{"n_head": 3, "d_mlp": 768, "norm": "layernorm", "init": "normal", "init_std_down": 0.0715, "lr": 0.00528, "weight_decay": 0.0, "schedule": "wsd", "final_lr_fraction": 0.0, "seq_len": 128, "train_tokens": 247500000, "dataset": "wikipedia_en"}
Each number is 128 + 24 x the weight over its row's rms, rounded and kept within 0 to 255. Layers, rows and columns count from 0. Numbers have three digits each. The size before them is the row's rms in percent of the matrix's.

# layer 8 MLP down (transposed), 768x192, rms 0.0718, rows 349-421, columns 0-95
100:179118140148157132130163129115138108128121121109126163133116115138149154113130134154160132103144095140135174146119143156104125125139127066113104104170112147131104097128153118168109113167148179124090143125111142117143126103161119152164144083145092108114128106137144125135095076105153107132
101:134160093105157158110124112150080128073111136160138099093120140143153089145127129120100074120127110130092126133136093188056126143112146100107136110152116144106142110121116139136153128117120144135105080122131152071121159175088156106131155110126171142146093145127131152142133157119106128111
088:130120124133116146147099193158105102149109163147141110130125122143151175099166144088151133139107118157102128096136157134095090118145099154151156115129122103138101180130129123098120109182115096156145147126142126136137176106141114140126144085129087131155140140091121100133149151135168164134
096:156132115141126121125130131132072117147167100095097101140116137166137157109116130118112124126159099127114120149086110083107135137169072156117145112104134153136151118107153142080123146102122085102145122099125184116134125104092156123151128128086176120148091119106119124131157123138155149159
095:125113153122159127166128134077113118137086105085122141132097147146097155126145138087131112116153111155086132107162121104128162123080136143155110080094120120148183099115136094171132147131109134173154136095120128102115170137123101136091157143140128104145109090132132110105120162158066164119
086:151111190165166096129148119116126122154086127152118106110143154131165088096111140112150060141149108120152148103170127107101138074092130152119109108111157154122097134131071157179115152161114124165077127134146135155158123123145121158137142152135182107122151118147137140116124145145138136127
114:097140142099167155158179110139132150139162129108153097083107106127097135124107160175156131167130138120117105121115130146142121136095131145145172087108108122125171163061137138115114085119132157172129126150131143112112069154103162137121142152084142162096152156135144110131121085112114098139
092:127120118140104112154130163139118115146115102129125115109170117109159141140097133149138115105129130128107134100173119113134164181137075136140141069136158135108157151158138135167121159160125122145125134108083118122140129160127168116125095104131157120109105120119123148124132149115138150122
106:156140084107103152147160135148145149114119146128117143121107094136153118137110105128064117154119133106148115126126088130142140105125115135148113146117124126127091131129127158117146163142116131121126141159138126108137155132179159075134153111112121130094091098049169178115107142133132141138
109:140107133106101097123133124143150087168148100113107136102159158126156098114168133119107107125122105145170203098143123154091106143159142129140116117183171092102091067165137134171158112127118162144104129137131126124111116103106168147105098111157105133142141119147138146132125139100136132109
094:130112168128142134142134144111137113132190129113152122127100110119166202120140121136116156150128121149094163108122138158128116123147172109112105124132120160098091140155120139103148113141138149117169110148117130186130141110123120148086134144151148114128151153132162160110136127130128172147
101:111140121116118153100122178086132136136129128091116125141142109140141129118123126183150129138170148076134130142085114089114155127136135143108116152144164108116120130089091153143099111127115144128135131127178158193113163101095146163148107155106129137116112133149120147135090165116101111101
095:129157125149162135158119131118168096151122077127160107136115121108084122117106110096139112089104156126169163091127107086093102112088147155153130125103136159136142183175101165151092147097119120104146142120147137096100110159163146126112142138153104113113110130134116140139121131135078154107
100:139104071089129127170104135130131106135146143193121150117133129137113104128126115167109134124093153149175134100160148126121108126117118133137132110099133092130107130152115139073117150097152120174160130178137157123161120111136145143200117123146126110147138083136108109132101130137105150093
106:136122107170131175128141116127131136127095163097119126128111197144148107063077153161127097145104134142106102124152111114171144144136095118151144130181107140094121115100118139128160126146119094188151149086161117131165110097149138128118150123160139083094131121081114094174176134109122125126
103:156162110111112151075150083119136122108161115125161119112111143131119126147140139112161087125109128168104145114167136128108130115099104100108117126084069130119143124123113111141166151135158164149092089143121117102095155162130126126157135155117149115120119142142123117148160105140171136150
095:112137139094110090089115105119137157166125146128066136131141113131132131130155115103153147092158072123130133120144133138122182155147151137104139155112136147118113171124173141130102133102116108169156086108067105109125155115101149194085125143147123101165112113134065108111088142128148129155
091:150116114130130125168103074137089141152133166127131143133116129156141086164161125128122149123138095122137154145168136115165125100123177098111126113156134104108120173105113115146079100141139128127095108157131151120166182118137121186129108093137153139155131135120174139133097104106141150124
089:162118088186113090145117107110115111144128119125151105136169083108124139128142124118169140100117108173121109137154111140111152127121120099079156105114144144158125081146140104135148103179102156148119129110122129146132123093075077083103117109135141111130122155094100095142123103114119137128
097:107145161133139109156131133133124133106103127125114156117125144129170106119139123142094144136128118119124131129123080123158143110107125086105130127120170113128108039103170163130106133181147156106139148170131123131129117089177089161113166118110148128109130173132167116118163168130128101139
096:150133142093123138157159146160154101093118086088135157097133151109105154136094121140115162176115118122155185096163148131127104118118091128180147120151163143150136114148134120160092156134124124127116105125124100127169164079132129121159078125117152113133141107152110112119167126137148120129
104:113110144109156133081167106079136096131134132134133170125100131185160106150168133084148126155166122127114166163116089091186087140100144097104136115148077154129128137116118118099120117157145093118106113109098109122127114127116155142128124118118111107138142065140112116139178125129121077133
091:130139126114089133141110084118143091137143095114129121131108110109116160106132133128147142133126083142133154164154137132163138111163142155100120164144115111120161128113146146143100158125153151147117151136113081080131149094108098061079177111092154133090147129121138179074112131105111108139
104:085122131107145134115126142140154159122170105114181128111143128073077161143123139107113175149123116118123141113126123143139163068145133113110109121108156162157084147094147130123131130121125142084150152099112126130108107102132147137125142123142109145150193167121113144159161148146123116087
103:118171196068122126101154120147144121126150109159139161137126096160151117119113147155141148120087100111155096180132132131183112137136195104107108129182095128112118108146094106130155144138157077151164144140126134131103127178109133129157158123122123140146107134149121116113113163103136095154
103:142152137131107141115128075146161155095168110108130110099140098146082158122166084124116113095115112143173101145176116093130141134112125131103161133153081156108179092127109129140110133104135192129145129122113175116112134148134111109095131129117139127110117087147164122143128132132163155142
102:094051122121096169115115139112151102088129131109135152117133113146092112148127161119118174095126099113117123119181172127127138146104116118153113177077125130121108128145178124108161115132088140080097169119139132147132088122141106152169097099106143148141138145149088128110168127151128158120
103:110173130125171136137121153127140126123150125128146173104125121128114141114136114121115105132160082147114098183170116156162140156133097160118113131183134128083162071118125099165112135141140121125139093133130118064081146154142117120130138138126135103158110143104189095125111147086128132121
097:087076127092153123107105110107164131159136106146118145148131107099091132098155136137108106123075131105114111114144120121108091101143093147143125121133138111144159127116116137123153097120116156156154141175136134134150091076123112112088155174103120159114144125097136129106123096115150120075
084:127121094151111114127105124096127146102132139119151102134129129104119129149106118109155110118136125155120130128118116144117147100124170119151092111108124137138122139106129085115122119111152086133154133111110157119120136126154106151030094093100142080139163099112147095116087095134106062123
099:133120136122125128199124104161098104100117102143144116077135145073111117138107108130122130181123147107109133091136144122137115146089118111141128098121138145116120115136106127043166131061132111130121151093142158141115140116103105150113134089147112135113103105151164114121109136089123173107
110:119118093162116135167139132130133112145155108132132087065109161176148115120124158139132146087132109118162165124132137143143119161144165143097140142103072146164063112126179129093154139127126132146099098129125091127102102111126118130160158102122136176123135152119132111150186118151166089143
103:128113104132118153100114114123095102125140115148116091137168119120126163128105150124140123126108157140139174123116131131125135148127119108156146136127141144109138115124123105137116123167135122090119133096165166122119144115102105120130122131128093164146176147134132157139160124168061121123
099:139163113078100110125131120148119086134107116090105131127137071068076104108123069126128156127108138089158158152156078153139109149074100125130127121105113127130151151118138161138145153111083118092109130106153147102161073133110144157141141133110148137095129111110152133163125140093116117136
098:122136128128140127130155159114100107109132147146137132167156110158137089115115104100116134136074164167113151162135151140116102075124100119100175119122104119144097166099184125144133117143142179083129100147104078137114130140122101144144146144132104164155132093116134116154124162144159130081
097:145143116139148110080115107117093154145130128156135128173115122164160155169087117165156170150136157132155146139108145108070148158117153125107134130069111098121125132126125139139165083136118146094137109123143164131130138128093114135152092133119129092108142103141114128119151132142143113103
089:129121173114137126100134092110167072150145142111126139154145120126122169155131097098126104120117126172124167107080137105121129098134124072164077134130133139095144164075116113168126103120151109152126141124132099136097089139131101122123087108170108145106120135115119159135179099147150141139
094:101114127164109134144156124145141155088130148132147147100134185124137104121113152165125100136088086131095113111100119140089130155120090088146166120091152113157104121117142087139145081124131194104085153092153120118111146132134143147133137149128147088116107152132088153139142166106142097118
099:132121113113099143129139108111125113121097099137115112148089124136137149152150161138146139097117108080165122119101110124134085138160145144098158132147081160126127143171170175171087114152177138065169131107086180135069139126094152103121092149129130128140148103101137148110143117150109123118
111:160107120139169111094109106090124129144089126138164114064106152126152134149135127150085098132103133112099152116087121121084115082117110165152132126144124107099106171128114087148112127125080149122100142112148122091102146140108170095091143157148114131131084119134100125144110126168124113164
100:106097089114102131134099149125131158108131123123149139165092088150137117159193134148165126107129133109178109146116115117166106145128113124131095105117154175105128124113127099111146139126103103144108136136132078098090192114142163080131107124143127104139159143102152135132132142163072150116
101:131170143129099123162112143118144147129107144140091113129148104114099091142123112139128097102116143129100128105122166133096147160131134166088123138118162163110114104155162170104172136132153116138092134115121127128137158129095154100109145170116152144116156084116099158170111115118103135097
098:127081114136139130126132157094138091152102095114098157140122075126124135091139094100123198110145124103105101124175138125164133138092105099107127173126117133123160142111152145165109117124166095124120130179140113127126121116163173095120122106169113129188112122114141146100143153133154137136
099:099141126162108117148184126151122167118159126154136130217146129152087136113138158146173115151167088164116139101108120144101138164140111093174200121106159122189126110086121081129117124122143102110099113087099137128165125128102149124145119101147128109115103174147084119108109124155140134146
091:114151141133128110146106165139130083120097137094114124141152119128109141104144090116168109162117140111116105117105112133169110125136149090102104154146092140138171115122142117118116140070101132123113150144110151146132127119123125083180164113102147103125138127111128103116100116139124192105
098:187114127138122150119118135072132136141116112149123094118112145106143140127094113107147099092126120109152138117103108135104121186077132126124168100147112099133124154095123131194090141132135099098121166115118097146134067165134077151131143103122160151145111144153140101163141111106156111121
103:115154163146139165143098102127141128155144154120105161111112173107099146121115146132142129110107087129131081104137129151143128127109177103122098129138091154111107121130174116108121132094111106137147141142144138119112142148106133146093176102097116105092146116108118115136123143157154102161
102:161101131122143147142131108094147185107131119098143123157113100138152126172139147117136122150132098127129117114114104132142124137114102105087105133098131104127100126081082087121136119126163103090133123156111098104122143126148084122136154122129147099091078133126122101172103109124173098129
101:158152172133153119108129142152135146144111117123135133174136137141090152150093114090129170155125129104129175104115105167132109143115144145111130108123128143131136131126143167107096150137132129126088107109133179104111152097093123079119161107111123150136157119159114110149132152131094167063
092:141152142101120149101096130151135119099113109145146119123129135126127124150082158173109144176107114139126117105133129140146093149146157112170166150130142153144098173126154128151113143128118114106140155179114129162150121129181142162137171151152133166118120157148149145170094133120097154151
105:120091120099148155130124113129128141103117107134139118115126142142116107126115111110161105114169123152156134173182090113097106113145106122098187119148096142174136096109131146141093150127082128113136159072144108099156112144127123119080144108136145137127171121138114063150105163098140140136
104:140131130108142109133089131146127162109167157103149142098123094123134106120124125113127132103139057088137120154147121150134147122139169121140119179104050121131133139128140123156093088136126130072139143137116138140117150104130157153105174128180141182105120129129126128125112077097116135137
106:131129103085113114119162137113146120153123134172113122150083122209151152131150106148113140130138108106172153165116149116123133144173120150111112137067087104114143142087113113074123136171117108155162164089126135145066155112092113140142115147178101139091146115141119102112126083146099103131
103:153064143168119138140103147104084085148087119109094161093188140094122144129093095116145118111182081093139090149120107143147141120134139129146127144103115155149109159125127105127125141108129108117104134137132112118105149119130137146135149101130145118148094157145141125159097182138120169067
106:106095146115104150131103125141097157137130145122137125110122122118113098154131102114122135113099143121121135151110122126162113144094147185138121137123133079133117183135122070149136126079118122103118170096118130161107118141143138167110109082124113195094115130109131106114065173144118112147
106:134138121130199115117175113113152120129111099176099128137119119110118097098117071149145136139152108139122124119144114129158164140123132149127126153146124130156118185093155159133093140123117123135128133126106108111113095096112144142128104099120151141107081176140097148138129141091147136122
100:115170082132126091149165183172115147117076080139149143090105109133119133164154126120111111159112182154135117122119121106127171110101117169122137132152124128166135155110129148149137114107144116133102103127134123114072148144116122104137131153117122137135131129139122092132123132094144130110
105:121171151122146163102137128112130107157120129121135114129148103087103092118138117119125111152120138149088103160141116122151187112108136136096125108118126140144111082136092148135106140158125128127079137140164135093131112130121134194189111111163117177107169139146129136104173060128116152133
104:158118132112137139131125136119110134115102115135107111131130118132116118130127146159151087137082133112124153122132125120134118102149099078089133138131106088112116109138154121138151165078125130140157118096125144136113086122099100151088153143115135116181177108130117153139134140154124117135
089:134142077155133128141147107132152104126088142125075135157143144105105121154138142126151108105082163116121127135165147117096097103120127130145132132139138091123150121093088112095177155131133141143169149116114108133124148160162113118113092162131080102146147153081130138118161080143133143116
098:156124181105096137134129119149096136120155112180126117083148109168156121108138092129128095151120134129135143117105115128084124132142156113113138097125144109117155144182144099157125180104127160173129105142124120114087131153097141093162142127123159119158117146103100152130109170089118147152
096:143118143152101128163099128109176155103122147108100103143144108103124118140107114053167115155122170134092144151154131093121142132122092127123149108132149149138113095123150145128120136125121104152110123102149116085125132163173162135089104099093133139125155136116100123125109182173117149118
096:125111159128089130153115137134170103096155153141142137133164059107124137135115154103080171149175093204094116092171150148118129154148128125126149125130135098098137103133118088092123125132146136125109150116130140128140105078095155119076160114100065121130088121138120146085124093106112110119
099:172096130148146083160091154117114098119158107130143126127117122118101087166118144165142147152116119116114106094153130110158075143154139128109133173095081114164121108102102130093162114102153166134133129108154084113109176097115127100148166144132135102142124123127146117094129147082177109128
098:106113159152158137135126172118107176097096138084079152119163140151119136089099135086109129117122138143119093170149107126169145162150085148134125132093125102135159150125132120125113150119070152149128095124157106117126120163177134114170131130092118138164136139139110121139100136141140115122
101:115108151100130170105106146070098087093168135097114153102112135117115123157126164114142120160121170135097132162123093113117120151165159149131132108101090169151110132126123112114135109158096156144104141129104152165136144151123113116105169137146090099112127123120112091142126138146126130165
091:151174114106161162145096109111092119150076147125129157135128171124093106132108143146174082089153100099148140139083149129114095139114120152137119130102142106144114148143103101123128128134114130143082096101114123111103109134102129141148139109117131077151118133149148080149170095140112140136
100:116134067131092114131132109089104167081161090092168104155129172128152138141123132135144136141132122143131125122086137109105144118111128135089119143128120134101134126159106109118087084082138088136109115106157183158105124117106154089152154089139143150162122102112087104105138118135138123121
106:144130135100109133153096079079131140150104151131139159116138123107164083110123144165116147121150123123160115148102085099144145130144138119164118104142167101099091121147134105110164112129104155089133117107139097133158117105084115110135150121104121113118152110056108126138155104127160129113
103:197133164135114123106114073158111149167143094147094114146148098101123105114158151085108119115164139134109098130120107154135140108144153110112132131121148116156153128138123163118167141176143153119147108141126119163118109127157065165114161132076122114153124170130128157098082154126127154127
090:101151123100125185143098108133104119127106135094173138124101138122134127170105093158110116126106170092149110138168182145086083104143163151144110127108129128098063135092111106119141150136097129114089125134110110154105130132126144170120142107145141103108096119133123123148097056119147125118
092:095110152126093115117102161132142112130107129176114149110161170142131152162162164136139102118147126121095136109166102123147168103134128158138108088113134123099181132152150186092099117088126084152095105123156108123096129121112116108087130139180110151136130114170121136145089121144141128146
107:113151110117131134147125154118124139130143142133098103092087154142184110163100146123125175082153152113133122111086158130118143114115095146138109150153144109139117108093157168121134114109103110124097145101109122104136124153097142123114140114126134126157110094126106127155102135127136101162
# layer 8 MLP up, 768x192, rms 0.0716, rows 350-421, columns 0-95
101:122152136130155174096155171134131118154155112102121130096107131115156102113187172146120090150112118131093071182097112146152150095152129144104154143082108174140113123083143117106137112104123127169129140101116142142159149124133107141125078146113128091125115109109150157155150092176155125140
095:127140124101157134090169127095165136099123096138143163153092119130115096149120132109130127132113116097126131170177154169151126116111106109120125134143106165123159135110108098136139124084172127128118150142149145167145124122153170107144094162119140134144119085126114123116119156139102146154
096:107109114171177156115131138138140145091137188157126105169101120138105152135147148110146122112118164119147106083129144102174139126102148134110111152110158119156144145121124100137119138139146150125116167080118118167138143133102086091113092136140167143116174122105152105139121074119102125141
101:138134125152071118146092113147109128112136156153091108122103105113116090142122126137139085117126118126143159100125138118128103136140175152152140124177151081123120120114074096158138142128111156127094171122115105104140110147134119119130137144131103118118149123132118115120103117111108110118
099:154107098162081135111124118123104142153163136129148123124128144115150140130143076157129150123152121145142134137083155153097143164117140129148122126167131144085168128125131106085145137138132107132147126138133143158136142121151127108122139141141078117103121136111106154165100110149111111151
113:122115097108178137118128127136129151103170156140164126144150100136100116120196088130164135091169140140106159124177140113109161107150142158123153149130166119090151116111153113153115142157105167134099114141119113143125140176148117155101105094147123131104140094116135087140099138119138160143
099:145128156146148140105135185150140147100151124122119148137149127214088147114131092132061101135118123086128145163104137099113156130118144123157119142135158103139132128128144102140121138137120121127108115146128141163115122120119101106121134139152117125121103083149139121069141137129116134123
107:118124143165118101119119132136122131139098178159159110145135119113142129099103101167099126118156186162155143165115135137092118136122135073117131139146127146099124131076122128133107131144105130154156137122099135108136126128124132184134168165144113135145144099139129110147159085084146168081
100:149101109117144156109182096125109162135097114135115074104135133156080100167135121112149142106096170111136092125151127118167127083097131140138122106077114107142162104103129140140122104117124132101122121124132177145122124075147129136126165132138115113111106114113151151137122123110105133166
093:136104136104146158141072083139101120152097136141093104154134155144125104124147126143164160120110126140144097114098109098143140121142166140146149194142111109154153152111143097193108152123102108172122128129089143149143156120146131139130103129148090126121120108139134116108143107111143119140
095:135157097141206133136084118134120122085169124117138098149164132119151117164102093143165121104104124117153094154172109113135096114123102131116109124135104154161103170127105127165116128128125136104146101126142159095156140154184147179184134126096139119156104148139125071170135131108080078120
130:156150095172117125157096138067132106122121116129141127104094085147102126119142135161159109148139147181099123133051142135111162107121087123120138130143143141092111106132132096175131109107164118121126104165123151157101120134087115125121111068160109128151088147100126163149129086120131142126
103:103123157149107114120157094132125142097120125120136123149153151120114083170111124101173123097179105165088110125153100140100135094112111136094161162170127131138154123129144086132123102172104157102117103100147128140142124154141183135122116153110144147121127120099146148128177154162152117097
105:137113160184121140150118165132123157105123151110117133118107133060147132119134148146092121151098139099098107136125109151118094163094151122115159073114132129118129113127127139126108149169101127116091139150141108095169146152154160100158133137134092143125173116105134114165111105143112168162
103:133111116112142054075149128159150137098115103142134103151144172124124122099116093102127128175094122134141111128090159138100108116139090135086131118148126139145137142130116126088126141120073146135110143158151128175205118135107136075143151127155105109140124100130146145075103132113122111092
090:138112156167122122146107131124121076159086133137132145124133117133138118147100121135118155103106149129095131130144095141156151133141114150190103126133118130138134112096128115197113132203155121146146186134121138154146103155137134113119187125134144093136131142115114149150129149138132166155
097:147093130143130144102163180111119126068099141091142138166123135155122152104109133119076140150101112107086116080133119121123128099132095172114115152110150105134116114167115090171154158119173087116130173077144135132127103158120130179128097153109102101161156174162149116107139117148085168082
093:102148135108125155099125175123128100118106179127113130083104130109160161157079109127091136129136152092117105125078133120132139110138112124145138144083118123108125116167074136110144111116141070168136132163161111130136113145136149110101129167123111156141112127145163128081153164183118133152
103:095190119151081086127109118175159103107123139101149121127139199096118146118129112127115088145136111107116125100117105145133116100131140144133092137168144152134117168162141116119152112144130083143130128144100125119156109106142160147164096131102143094149115123127087142094152119094129104152
097:108147148165111170161158102155124120113149127119091141163101119109128153153081154179087057134091098100123102127130144098127113115160157135099106153142127154140123105134110133102100126108139140159149118090135097107132149136124159107122079173153162153126153160126128083159113105095160174153
101:144144131156123090141115137172094137151110088146115117114128138076092136155101119157130156102106176142139131124126146095130111111146100124150124108128117120126175102103130089145130156121109125129118145153206154134128163102147129114161144104114146094128137131153123138125144176109115168129
092:195162138122140123109121135101129100108114078139149068137074059092121150115130097129138121131107139102128076123156119089085116124106133146131136153108100130143106124118111110134122116105140092106136093126122184207114137174117096142154062167160100126147166130140124089102112150155123136124
108:135121164173171123138158136111146139127133084119123103111151069138166114118160135153124113093074144139130129126174103147117151102179120163072163117098109134128132149129109088163119125118111135142149148101144128149111141115113136081148144121142113109150140146103165160158126106115160142103
103:132159114170140164167104068107117118118132113096102114114177131112158096141149130130135132145142122120146102152138164147091151122064101125121090092148143093196108149115119117119082116088142139172124124091085058125141088109123158111115125117131138122143145122129081121131103123138124181133
098:131124119127111148158152110116081127181099183130104072109111174134169105149137125127154090150148139131159122136120109128131124126150138115118097115136149141117111117087120145126102148139129114082096109151122174154098142103122124108129132116135120118156120156093091146140150120103118101092
103:100133135125118120150114143159138127125116149121144083158133163153129099112113125162134137128136144158151163188115137124139131171133102125158120137141133161144133117120101145119132132136166143176143058120118138124081093133163124116106167105142117116151064156123159087095122136106162090103
106:091169144095156109092130141147102111133098062109135125137132130140134139106114142109121073130118099083120091103134119127128108121090133087129132165122170136101116154113105122144128149134139137134122139087120130173164116112136110109126129112141088118129097080146104179120075112128123128153
096:121125155169076149108137111130117114110117093145144091138128114133120134126092164125159134136155073107154104087124146151112126111160157135098144140134134147116104132112148132128128091147134096091116160130126087100118098179087142143169083122098108126103098135183153175112120140106139181131
110:161138134153125159160141138138113136114127135161154094184122128177162170159109113116114116133159141130116135138110102120173062109145137182178128170151157128102137113168159144126120123137161153127136080082123150149160168117173097098110191136095129142129173143113164098126079138130174130150
096:148117124152092149128156098107151133116128121095140172119086094123155144133127144141161096117163081147152143202112122105057149127111065161135132116105124115159106085125159106173129140145104119145128135140115129131177105118109120099155148122129133134135132137106132167154096111138111097114
107:111133122115155137117143134182108152105132126164109105100153125116182131157107124120112111143170144083104127106144088127132111135131166128172156123103113150168134161085144133132106107137136137135088102096103089099143127129123135140114164085138137140162135125148165133156121081164103168180
099:124156121115145153112172173146133148157120095128149144148101154148173141122159110105105125092103157110158101166139102146088168180133094093143122092167159099109134121152125128138158125139103141131121089116138135139122096145114125094142137149150142131124099177127150119119087110133100160113
093:133124154138166132114120151139155162065158166125151096141115101086108084134072140113125150129129102107117088132138155159100149104090131124139150118100151100152139117119143116145103045149138159106097135164154123162101149134093101142105140123134110147130118134086106117150080122139138144121
103:145154147083128159146162113147149160085117118114120150115153145130154125135115108151062085138158130126161136140130131129152166129126173107136152140141131170137134098127106090135145172147115120150078114120111153166128172127134132135133091188157108160188118078110158136131085079147124157127
092:136151129139158106152140134130126092079111174122111124143124118152126141143104126115159118153136142160139129145098212130172122140139122148188147135082183108180144114130144171099119117120127142109169104128138116149144133109112131142115113144156099113127118130090097142137146133132127151115
098:142138128127136117158168144145128161136105143172128156123124095143185116155128146100119145114113150094120115127153129109144096123127115170137163148160131137102138214136161088103104153145137101128113108114150129082136124100147131146111125134134205094105101107141146116151120173133092128164
099:118132141084151111135109115085115172135147156109087094163097139108135154163117120129135131092121161132148102137090136104115137123137111124128127148168134125137143150144157101132106173126103105161138139132122116147106074116144155136169134130191169170140125150118121132122060106155130136137
093:140143131110151123116095128134129160152096128145160153117125117140091111120118147092125166151149158145077133154149159072127167122079103140127111147109115116086099146118088096120137115150126108161110117141164106162128112129118128119157116133129121147136166097133168147110136109092117103135
104:077132121127143102156167126143116151100141111130066098132107114105187153090118138051150109115094138137141108155152104156127148116136140108142152126126115175116133103097114124170088154095128117099143082155100098142127160112152067111158089117105153158097127124107143125144122139100113115136
106:132170154093161103135123170165139146115141144104105139135123117114141147103160112123124144101101124150141140147176150080119183112111143147131149114150120135136161099109140100151120107186146112091094118187160141137109120164123105101131125086108174079116120122145113130160105130147124097142
096:118155130114169105133164129157123163111173140117121131152143104140124138165099113135142129156143152110125118145113118145148139111100144080123151147100122112110131126096121119125125109125109094182094145114150163099136119106128169163119144113126143117135185172153133132092119142128091167159
101:087155122118139121120116164127139118118137155171147113111140145140117106146111165161146134127106163146126160094129135149117142120147117101144130131113134133136115137099160125113132125108174110040134159121139118061139124113093102123149103133103125105132138101151098202141095128153137147131
102:149160127113154148136140151156157151136129139152132118078152119115117126174134128163153126124163116112146130101092144107164110109119157148144122123105097131148151135087136053136099153117122089126149141145126132135139138124168132140134125161104108158123132107067143167100149135114089131104
093:109140107088109131135102141110116155149108135168191093117126161084126147149122103162162160136131168150135134114104136099127110119097086188146144137098117135151137126147105095130124170132143101140092126150115116111138096111166124102154147149146098145161114132110136159099114120157109142093
105:130087120112142148091146151154133125124130171104150123114153167115135117137145129121112108114107089113133158131135086157144095122137089102157112106120103063150153143139126116165162157150168095163138146094147108133147101131099129112153103147154141128156114123139160153133115181112137143104
097:160149100108143127145149151140139129080099112131098139105148119157178108147094138108188171123084117145144105109165143136152095107121138142153121113131136116109144097150154106119098121103143111121164086123173129083054113082146109125124069128172166161130115127091161159151097115081164127143
097:119163131159102107149107132150117135163148162137077123170124112143137136098089146147101129128161098136118135157134124110081148111118090156113117168106147134119145141125148171132091134141093156126081133129129111134137122138125129134157114118106085142133137128135116113146164169083068130124
094:070100144116105120115131121142110133101162146161133104167122128124120091145085091164138127129126113140126149190120187141122145110125124107153088138118135161060137107150111141125130125131122153170090130160150071132160145129144121124128147133130070096140154133085166129105094128110109173181
092:123097126173139124109158109142112103146114174152134124140098154166169124100171106161141137116128132121144158152121158114126145139122129120071125106157128116100162125118116092126126101139132116139151138137169105125146130130090152125120160118143123107138140103133135107117171157168126143139
101:137095101132123161144131137114106157123115169147125118151120076103133126122158143111106125125148091158162113125141156115138159118112092097120124107103117092114127096147158114110078092120131134152151087122127124104144112146122121131088119169147140103133178165122115071131144101147154175104
099:109141110169117135150151086134118125125143114124134120116126184148155152156099155113128129124085145131082142128116130118121117136118117104104117138127108139165173110124132137138151125134128130155115130122203132170113141119144110084102130131144139132093149116131085115134112171117137122123
100:132130121168130093128104138126129121114146117095151139118109124137093101119114165134121153100089156060129102162171159112114122133109127142141122167164102135119127125098151102157127094136153162168114131126160130125134162125130175142123144119128159108123101126168112128158133104114183172100
102:077153101140124134140144119142111103157119143148122113140154132135129116141118096126118124123099117133124138130134128079156114129153149145129146143112119158137106124127124090140129133157119098161082097104149086132158116116093137151129130145073098094152125074129105119086138112079178121185
104:121153131150077091139124104126166073134114110106107098125089121112110116154143158125154112149156118132088133121103142174079174136117079092115133144176161156109129102118138139141108134141142114146128095139109153150167118162138127086128104143100125098128150104095147173170155106112169110103
106:110141115125175160142152144151144085101180118135115116145095106157203138093179105105127113151126139135091135168098160095105122118161141125133096128093123137099127111109151131109130060122145148139103112128107096142123126140101125102165113103147108147154150138132144119130118078108114122105
100:129118161144148111117171157113174105185096126132167144107110126119147099091130158154077128080117118115136130108133106102148100104127118113144113112121152120157110132116114119139108169104139143103136160135145128140128112107162140166165138138133113102159135083106111125178104148109134162130
106:152133139117139102155124164152153133165104132158114156121122169097137141131142107100122178150104136133167139122117118119092156142082167126115109107099120140134129118140215136131091128136153106093146147116129131133152134118143147159121157162140121151160117153117150087135106130153105141127
100:157142160135134139125092125132131122093146134155130141116130166132084135102119132146147142121168132105127106099118145140134170089120093110145132156120133123139113074093121115134135130114162071124117111089108109149112082096105175128163083120149102107167105142122146163156144196103113150119
092:163129095135128132091122156117137158154135117117122114135110116103156100174120165166106152123129116110119149117135117161115140160148121111107110145142094158180146100125124120140101148096137101121168086119114124135080113135107139173204095084139101122133123116139127182115081150094134160101
101:142143114133174099130146184121139132121146146115151137149140115129129157105139120109134124119127159106153069108121111141098089131088131144127136098148162149143129146153150127133175128120134124119096145133148123135145123135160131143137141150120104104122129122171126100152093149157153134142
098:163146101129118107110120161102100134088101127096126119154137117115130139155101120104163153124128095138169093110142104056128120112115088126134128190126135154128135133083143121120095132138096137134167114104146121106082068089102118150129155115146152110135116112121130073143113100103138137125
101:132144120139137117121123115140085156132129107156097126146085147167106103120148139160164123114075116068091142129119120130102139150115082148129114129111154124153124127123133117103155140091155132114148074121150104112098133150154092158110108140161159128129150158123125117166132174146138130143
103:133154105145139146119157114112140172095138151168111115152145147090086169139112156154103156120144124092106126149151133135125159138148144147114142125150135137136145149139142136125123209130110135121130154123158180167123103072126156145142119119098091117102123110100165152137142121126102120134
101:177134113115091137145111096114098161113139118090123156155143154121132173119198158090114147135140158099124158121112114115101123129163115109125122120122124177106126096137150154154135149121110088126091125116120100125071123168141129128137096135158089163137129134110114152089107094182127105102
098:124145094112123167139186129095118093169165154145163124161126127128125099124126113118093100162098178141127146116121113137100158131157140101143146171119140121168092112118132131154087148139100127137138106091116112126109136154139121139114124147138134152131109144115106180127107136146125107185
101:066134170137154109070145113157159140107148141154167152119123159116137118118130129127104110130116104088154133169162106148180166155145100168163162105097123167172163090125135134080133117127140149145144148098125104120124128128130112129105116157150126149104136112151157115139095122158099123153
099:133121143112138120159171180077161082121164139172165118170131152129165119114102145157113111137117132117087121102112146127128146131123111124122133151126124150131124152114149114164145111125090128105139065143142173123132162095143140160142098095096161153132107130132114142139131147124076120160
108:139090091150109085114142155125150144159132138140146097149125123110108152110115148157131108154112134140146141115115149101103101119123111175133123155137183105152138149135124136118151158160169101133146187096143111146156165094107155120130092090129106153098081116109087185106149113156122131136
098:124110076164125149128156145201105120093153176108107060133086108125145150125138127133109131154104133142118116122081116107121127139150129115119142128118110117114152097113124141156103150087150118125145126155112145130141166110197118134170066129135125111120142162119111123127088147159103159132
095:151128097132123113152119101136157140098136113171120074120122126123123139166138135132170153101148055136124134109094130109161102176102105112101118121139161133105180117171153153101114100112155108127129114099145102123129117143132150135138086123132145119161165114136160126113151162136084148167
093:102164117116148115159126126127127092134153141154118113094062126156165151118141131132107131142164173145135115126145165085136099146135134156124167091114148106092116125094102105111111124173105156109133160149131132165110122121167102107133102116112098125137092145122118158099107115096128109113
111:112155190086081109107067144150154132110125096090107094143133115147132156094117144117126124154102088071130143161098113145093141134138114091118122126078156109112127142174139106142102106146181121109133134115126143097146130107133098168157115127129114126124147180169154134108099129117096128123